python train.py --d_model=384 --d_mlp=1920 --norm_place="pre" --tie_embeddings=true --parallel_block=false --init_std_o=0.0 --lr=0.00495 --lr_head=0.00819 --schedule="wsd" --train_tokens=626300000
Each number is 128 + 32 x the weight over its row's rms, rounded and kept within 0 to 255. Layers, rows and columns count from 0. The size above them is the row's rms in percent of the matrix's.

# layer 2 MLP up, 1920x384, rms 0.18, rows 738-762, columns 320-383
size [ 95  92  96  92  97  97  94  96 100 105  97 102  96 101  95 100  82 102 100  92 137 107  98  99  97]
[[186  69 131  86 121 156 123 118 116 152 124 131 119 124  67 136 140 145 165 105 155 129 104 114 113 134 113 122  95  92 112 167 145 150 152  87 150  87 153  92 183 134 106  67  74 137  80 111 155 134 191  40 128 111 156 106 158 126 106 125 167  90 127 170]
 [ 93 105 124  90 140 154 124 106  97 162 100 106 124 121 120  97 163 200  93 145 115 175 115 145 154 174 114 133 114 108 106 215 107 129 124 143  75 121 201 166  64 120 148 100  74 174 138 102 123  83 119 130 128  76 122  90 132  46 145 158 106  81 140 137]
 [187 113 130 114  96 137 124 165 112 111 190  78 107 109  86 173 107 160 152 117 197 101 142 125 112 150  96 149 129 165  99 130 181 100  67 175  81 143 168  54  78 128 133 151 135  79 132 165  89 118 134  88 127 105 124 154 167 139 122  93 147 162 136  71]
 [130  99 165 197 144 125 193 113 129 145  71 179 133 116 132  83 183 121 154 182 211 176 156 152 140 104 134 174 140 150 127 106  84 108 122 115 114  91 153 162  96 129 132 156 138 134 133 113 148 117 122  96 131 148 145  60 139  94 164 163 158 123  75  48]
 [ 60 160  86 128 115 146 139 165 151 151 156  84 159  50 166 158 104 136 139 109  44 136 126 148  60  98 139 187 133 134 172  91 149 125 127 187  92 151 139 159  93 118 149  38 140  89 146 145 112 119 114 139  68 134 123 112  73 119 167 149 129 111  96 109]
 [162  88 118 146  97 156 140  84 199  99 145 113 161 121 176 132 123  77 131 140 177  70 116 134 133  95 229 145 102 142  97  74  80 129 173 186 146 108 127 102  84 100 142  92 140 168 122 165  64 115 118 132 162  76 124  88 127  95 137 132 114 103  50 164]
 [132 136 118  58  86  86 156 130 156  80 153 129 137 120 143 160 195 135 124 152 117 104 107 121 144 135 138 150 115  84 131 142  96 142 153 183 118 130  60 164 162 115 188 166 107 130  89 185 122 176 159 106  95 112 114  89 139 116 110  84 154 108 137 124]
 [176 116 126 179 211 173 137 133 138 118 115 110 133 102  89 107 171 174 105  86 104 162 132 111 137 206 128 166 122 168 126 126 104 124  94 109  92 167 155  97 131 100 129  80 149 193 104 155 116 146 155 169 140 105 144 153 142 118 116 125  91 104 132  79]
 [108 199 166 121 162  93 147 136 156  86 152 131 122  87 107 117  84 182  73 141 198 135 186 142 143 124 126 107  55 160 137 152 176 129 144 133 149 160 159 153 105  78 138  82  90 144 120  83 145 104 115 136  93 125 198 179 116 113 140 165 105 125 143 131]
 [191 131 145 159 140  98 162 116 112 141 140 152 112 102 124 105 135  99  98 159 144  61 115 146 112 160 127 143 114  80 104 110 102 120 161 188 139 126 103 172 139 142 153 109 127 143 138 163  95  70 129 117 188 184 195 112 167 100 114 148 117 105  99 111]
 [109  93 140 143 153 108 110 107 172  96 111 104 126 137 113 135 187 149 149  89  72 104 135 130 151 126 176 187  81 173 199  93 127  83 131 152  85  58 115 104 145 166 114 126 121 166 151 139 102 123 111 125 100 134 126 167 159 145 158 143 117 144 158 160]
 [174 107 103 145 121 148 102 129 123 105 151  68 117 156 145 175  82 118  99  72  87 127  98 149 115 190 122 142 162 138  98 169 171  95 214 124 131 146 103 142 198 170 127 140 134 108 121 156  65  70 115 140 170 122 141 159 205 152  89  81 135 124  76 154]
 [103 126 127 137 186 126 108 165 130 114 106 166 111  74  96 102 138 104  89 165 127 100 121 127 161 152 107 162 131 149 152  92 155 138 182 131 118 148 139 159 147 121 141 131  53 160 129 123 156 145 138 103 152 104 117 150 113 153 155 109 103 162  95  88]
 [146 124  66 188 158 145 120 142 174 163  88 125  76  74 130 170 171 177 103  68 128 151 161 113 153  94 148 123  88 132 153 153 109 153  98 113 170 181 173 136 148 153 101 183 150 100 135 114 111 101 136 134 123 142 153 121  88 184 104  60 117  92 105  97]
 [169 107 110 156 172 175 134 155 180 113 150 119 200 138 146  82  85 111 144  95 158 131 179 100 149 171 144 104 134  99  82 146 165 134 168 178 145 225 100 111 119 145 169  89 142 175 176 131  91 123 109 122 102 145 147  62  81 152  86 164  70 106 105 121]
 [ 91 142  77 174 104 185 126 108  91 150 139 180  78  74  71 111 150 175 162 124 141 109 120 133 102 174 102 180  92 161  80 147 115 147 148 162  79 131 119 166 117 107 137 106 187  95 144 111 155  95 133 137   4 122 125 145  96  59  98 210  92 121 145 153]
 [120 185 122 155 136 184 159 150 102 123 105 145 227 141 101 141  70 126 161 166 149 228 164 139 104 113 147 209 133  98 176 118 216 122 151 126 136 184 128  94 149 158 154 188 136 135 115 155 117 134 186 120  52  87 120 126  69 128  34 172  92 165 147 124]
 [118  68 122  90 115 141 134  74 132 144 188  72 105 168 155 151 107 103 159  99 122 129 108 175  90 115  82  98 173 176 147 134 160 108  87 141 127 201 184 140 126 188 132 128 187  93 119 140  51 156  87 121 158  96  91 158 122 166 111 164 127 102 173 105]
 [158 177 103 102  78 125 106 131 139 145  87 179 119 106 152 135 152 121 167 146 150  72 118  97  94 103 176 119  73 125 138 101  83 189 185 124 162 164 161  84 104 137 158 106 135 199 123 107  96 136 146 155  81 146 159  97 126 125 153 158 128 106 148 107]
 [180 142 174 112  94 134 158 142 158 110 146 149 196 148  80 153 148  73 101  96 100 149  95 132 109 102 114 161 136 111 107  86 116  87  73 162 150  95 110  34 147 158 179 113 166 194 137  49 159 173 125  87  91 123 116 148 145 102 154 141 166  94 202  69]
 [120 108 102  93 177 123 161 109 156 150 151 157 129 137 127 137 116 175 150 145 108  90 111 166 103 164 117 203 130 134 102  95 105  95 149  86 127 118 165 129  90  90 148 184 200 184  87 158 202 150 144 137  99 186 142 207 181 135  98  73 136 179 134 164]
 [ 96 128 145 112 145 144 114 101 106 101 124 122 206 132  88 118  92 144 142  99  88 128 122 129 126 133 160 163 105 145 106  91 171 145 197 119 124 140 109  76 157  69 103 128 119 159 113 170 153  97 107  90 132 132 104 150  97 130 111  58 108 141 129  88]
 [172 127 118 185 146  60 110 123 126 138 141  59 123 159 109 160 179 132 179  86 162 147 238 133  67 128 176  75 129 144  78 109 189 137 139 135 173 132 152 109 105 192  98  95 164 139  99 154 158 161 116 121  90 118 190  88 104  98 155 146 116  94 107 105]
 [ 91 159  87 107 158 136 101 144 120 162 127 147  78 130 166 132 162 129 130 107 127 155  53 104 129  74 136 132 175  53 119 139 148 180 162 145  90 129 120 143 101 124 102  97 152 102 125 118 130 143 147 122  55  90 113 160 106 136 100 124  13 150 101 122]
 [133 106 117 145 138 147 148 135 134 154  74 139 109 130 161 117 166 143  90  95  93 171 126 164 133 178 139  97  80 133 184 123 121 109  82 129 139 176 157  82 152 170 130  55 169 198  61  82 164 122 150 129 177 182 118 149 147  89 107 121 114  99 114  91]]
# layer 2 MLP down (transposed), 1920x384, rms 0.176, rows 738-761, columns 320-383
size [ 92  89 101 101 112 100  97 103 102 105  95 102  99 101 103 101  97 104 102  88 129 100 108  96]
[[103 117 192 166 154 141 142 117  80 139 110 106 117 164 111  93 110 170 106 155 105 125  89 105 137 142 159 153 159 145 117 136 108 125  92 146 144 106 117 122 128 109 157 122  66 128 130 113 158 142 118 130 106 135  91 186 133 202  89 121 163 137 122 160]
 [ 71 112 174  88 130 128 149 150 101 140 142 179 114 129 198  95 153 177 160 169 121 110 116 160 135 191  90 154 101 116  56 122 146 105 102 122 130  71 111 113 188 125 114 137 112 106 148 108 152 146 171 170 198 199 175 133 108 146 143 163  85 112 146 145]
 [110  73 115 148 128 121 161 111 162  71 105 185  86 115 120 127 113 121  90  95  89  97 155 148 110 133 128 179 114  75 227 207 101 134  75 110 137 152 142 148 163 133  85  59 101 119 169  59  72 180 210 153  98  84 150 110 124 175 142 136 102 124 162 136]
 [ 94 159 174 152 153 135 169 152 148 110 112 129 125 115 121 105 168 113 124 151 145 191  67 174 164 145 171 135 116 103 181 170 102  97 108 120 131 168 191 110  99 103  73 147 140  49 132 115 129 149  96  97  99 166 143 129 144 175 131 184 100  84 164 118]
 [115 113 100 110 122 128 148  95 135  88  76 189 163 135 106 131  79 129  64 116 160 134  81 117 163 156  76 154 165  91 102 108 129 142  86 184  69  99 116 112 121 138 149 115 115 156 167 106 145 106 103  82 142 125 183 148 145 136  92 198 169 133  59 128]
 [154  75 158 145 148 158 153 114 124 103 113 108  95 151  96 146  85 111 146  70 100 124 101 117 115 127 123 216  92 135 186 186 161 163 150 105 179  85  81 203 139 142  80  97 156 105 137 128 158 104  79 101 130  66 113 145 100 148 161 148 141 133  86 117]
 [157 121 138 102 172 144 145  82 130 111 110  88  56 107  52 139 132 163 152 123 153 117 165 153  80 143 107 165 182 126 162 126 154  83 117 149 107 145 163 115 114 175 157 161 116 139 176 119 166  63  87 155 107 141 155  82 147 155  83 171 185 130  85 185]
 [152  82 130 169 124 160 149 191 122 119 166 157 206 117 196 137 135 135 103 119 101 107 204 109 153 125 154 134 136  81 111 131 105 179 124 133 107 116 102 123 115 104 135 129 142 114 133 116 125 114 133 102  93  94 170 113 103 115 105 134  95 123  86 151]
 [138 109  86 121 107 123 120 126  40 141 150 195 138  92  84 131 106 132 160  95 120 133 121 121 100 108 116 123  70  86 136 122 194 158 125 124  88 116 118 187 132 147 108 139  71 144 132 132 120 154 113 118  70 104 131 155 178 121  89 141 119 160 151 202]
 [ 88 127  82  52 101 138  99 191  92  85 147  80  86 222  77 111 152 137 137 156 152 171 139 119 116 181 146 182 166 104 109 146  84 175  99  73 124 147  78 173 141 110 136 139 125 144 122  85 142 112 196 148 133 115 131  34  64 155 114 121 116 142 196 120]
 [110 153  94 126 136 157 117  99 122 126 169 103 170 173 162  90 150 106 122 131  76 111 151 162 130 147 139 136 197 184  91 139 129 142 117 118 130 167  90 165 128  96 122 143 120 187 156 119 161  53 131 179 118 111 117 105  45  78  85 136 189  97 171  68]
 [ 95 107 117 117 115  93 140 104 105 134 102 189 133 111 100 122 141 160 163 132 156  84 106 186 139 121 146 139 141 151 117 178  99 122 107 145 137 130 134 136  61 127 110 142 134 138 157 151  96 161  93 154 142 127 101 124 141  71 185 135 162 159 192 126]
 [121 122 111  84 147 132 123 104 115 170  33 122 153 144  70 137 138  80  90 131 123 104  74 133  81 124 177 178 126 112 106  79 100 109 115  81 156 170 131 108 139 129 149  81 110 123 125 130 100  93  82  90 103 129  89 107 130 120 107 145 127 124  63  84]
 [ 93  95 117  93 183 178  65 170 142 127 209 138 147 193 185 115 130  86  75 146 151 166 133 146  77 134 118 146 116 153  94 128 122 177 131  94 131 113  83 124 236 123 130 104 121 147 145 145 108 102 145 180 125 140 101 152  60 147  84 147  60 153 140 160]
 [172 108 111 133 125 180 105  93 124 101  48 153 124 101 111 128 147 148 160 164 140 108 113  96 191  76 178 140 152 121  70  94 100  95 123 165 122 108 116 156  63 140 142 178  98 196 140  86  93 150 129 131  99 167 153 113 110 106 139  99 115 125 131  97]
 [112  99 105  92 142  82 123 163  97 101 117 152  49 106 177 124 171 126 139 145 116  70  80 146 115 117 140 140 100 164 168 154 105 139 181 113 123 122 140  94 132  84 169 127 132 148 167 123 131 159  90 183  86 127 112 136 152 118 140 178 172 113  93 133]
 [116 142  54  62 117 135 124 167 124 118 112 153 143 143 134  89 117 118 147  84 115 111 144 124 112 108 108 116 163 131 103 142 125 103  62 141 174 135 154 124 100 128 140  93 123 141 102  90 111 151 169 123 147 211 147 158 132 112 122 184 149  87 162 146]
 [151  79  92 130  56 111 143 100 150 109  87 113 103 143  89 113 125  95 174  57 143  79 166 190 102 144 152 115 101 159 154  88  87 101 113 161 174  93 142 111  75 134 161 175  70 113 146 147 142 115 125  90  81  95 148 159 144 102 123 136 123 156 163  91]
 [128 136 163 130  44 111  92 128 116 121 116 163 110 116 176 179 134 100  98 151 144  80 125 135 109 130 191  77 113 111  99 128 107 146 142 200  84 115 107  88 108 123  75 112 106 149 142 142 181 125 119 132  99 139 130 180 135 149 151 123 160 125 137 119]
 [ 77  83 147 190 165 147  91 111  67 162 141 138  35  98  82  99 153 170 106 161 150 130 198 137 110  99 190 117 205 132  86 167 150 140 167 149 166 168 142 202  96 100 126 117  91  68 142 192  94  47  94 113 133 117 173  62 118 130 167 154  86 151  86 123]
 [112 116 163 103 164 156 103  94 129  97 147 132 111 123 152 131 119 106  97 180 155 170 138 125 161 168  84 149 133 140 145 130 115  97 162 122 128  96 180  91  96 105 132  85 229 105 129 148 185 145 121 180 113 160 104 137 163 106 110 170 203 149 153 150]
 [177 183  64 138 105  85 110 206 131 124 100 170 125 137 153 115 149 191 124 161 112  48 112 123 175 171 115 137  69 127 133 118 173 120  65 152 115 169 122 134 136 183 122 104 102 198 136 129 108 136 162 111 116 161 106 109 104 174 155 110 133 155 140 126]
 [145 128 151 159  90 104  75  81 120 107 123 180 110 136 127 170 159 149 118 197 147 160 139 163  89 143 104 128 149 103  92  86 131  99  81 151 128 139 134  61 143 138 172  89 196  92 197 207 118 124 100 137 130  99 177 128 178 132 106 206 151 119 129 105]
 [156 127 135  79 124 111 121 243 151 160 115 141 181 118 183 206 167 147 113 124 131 114 162 146 111 120  83  90 188 137 169  94 126 180 154 146 100 118 106 185 156 125 133 125 136 198 140  87 156 134 150 111 124 102 152  86 139 114 118 135  46 138  94 129]]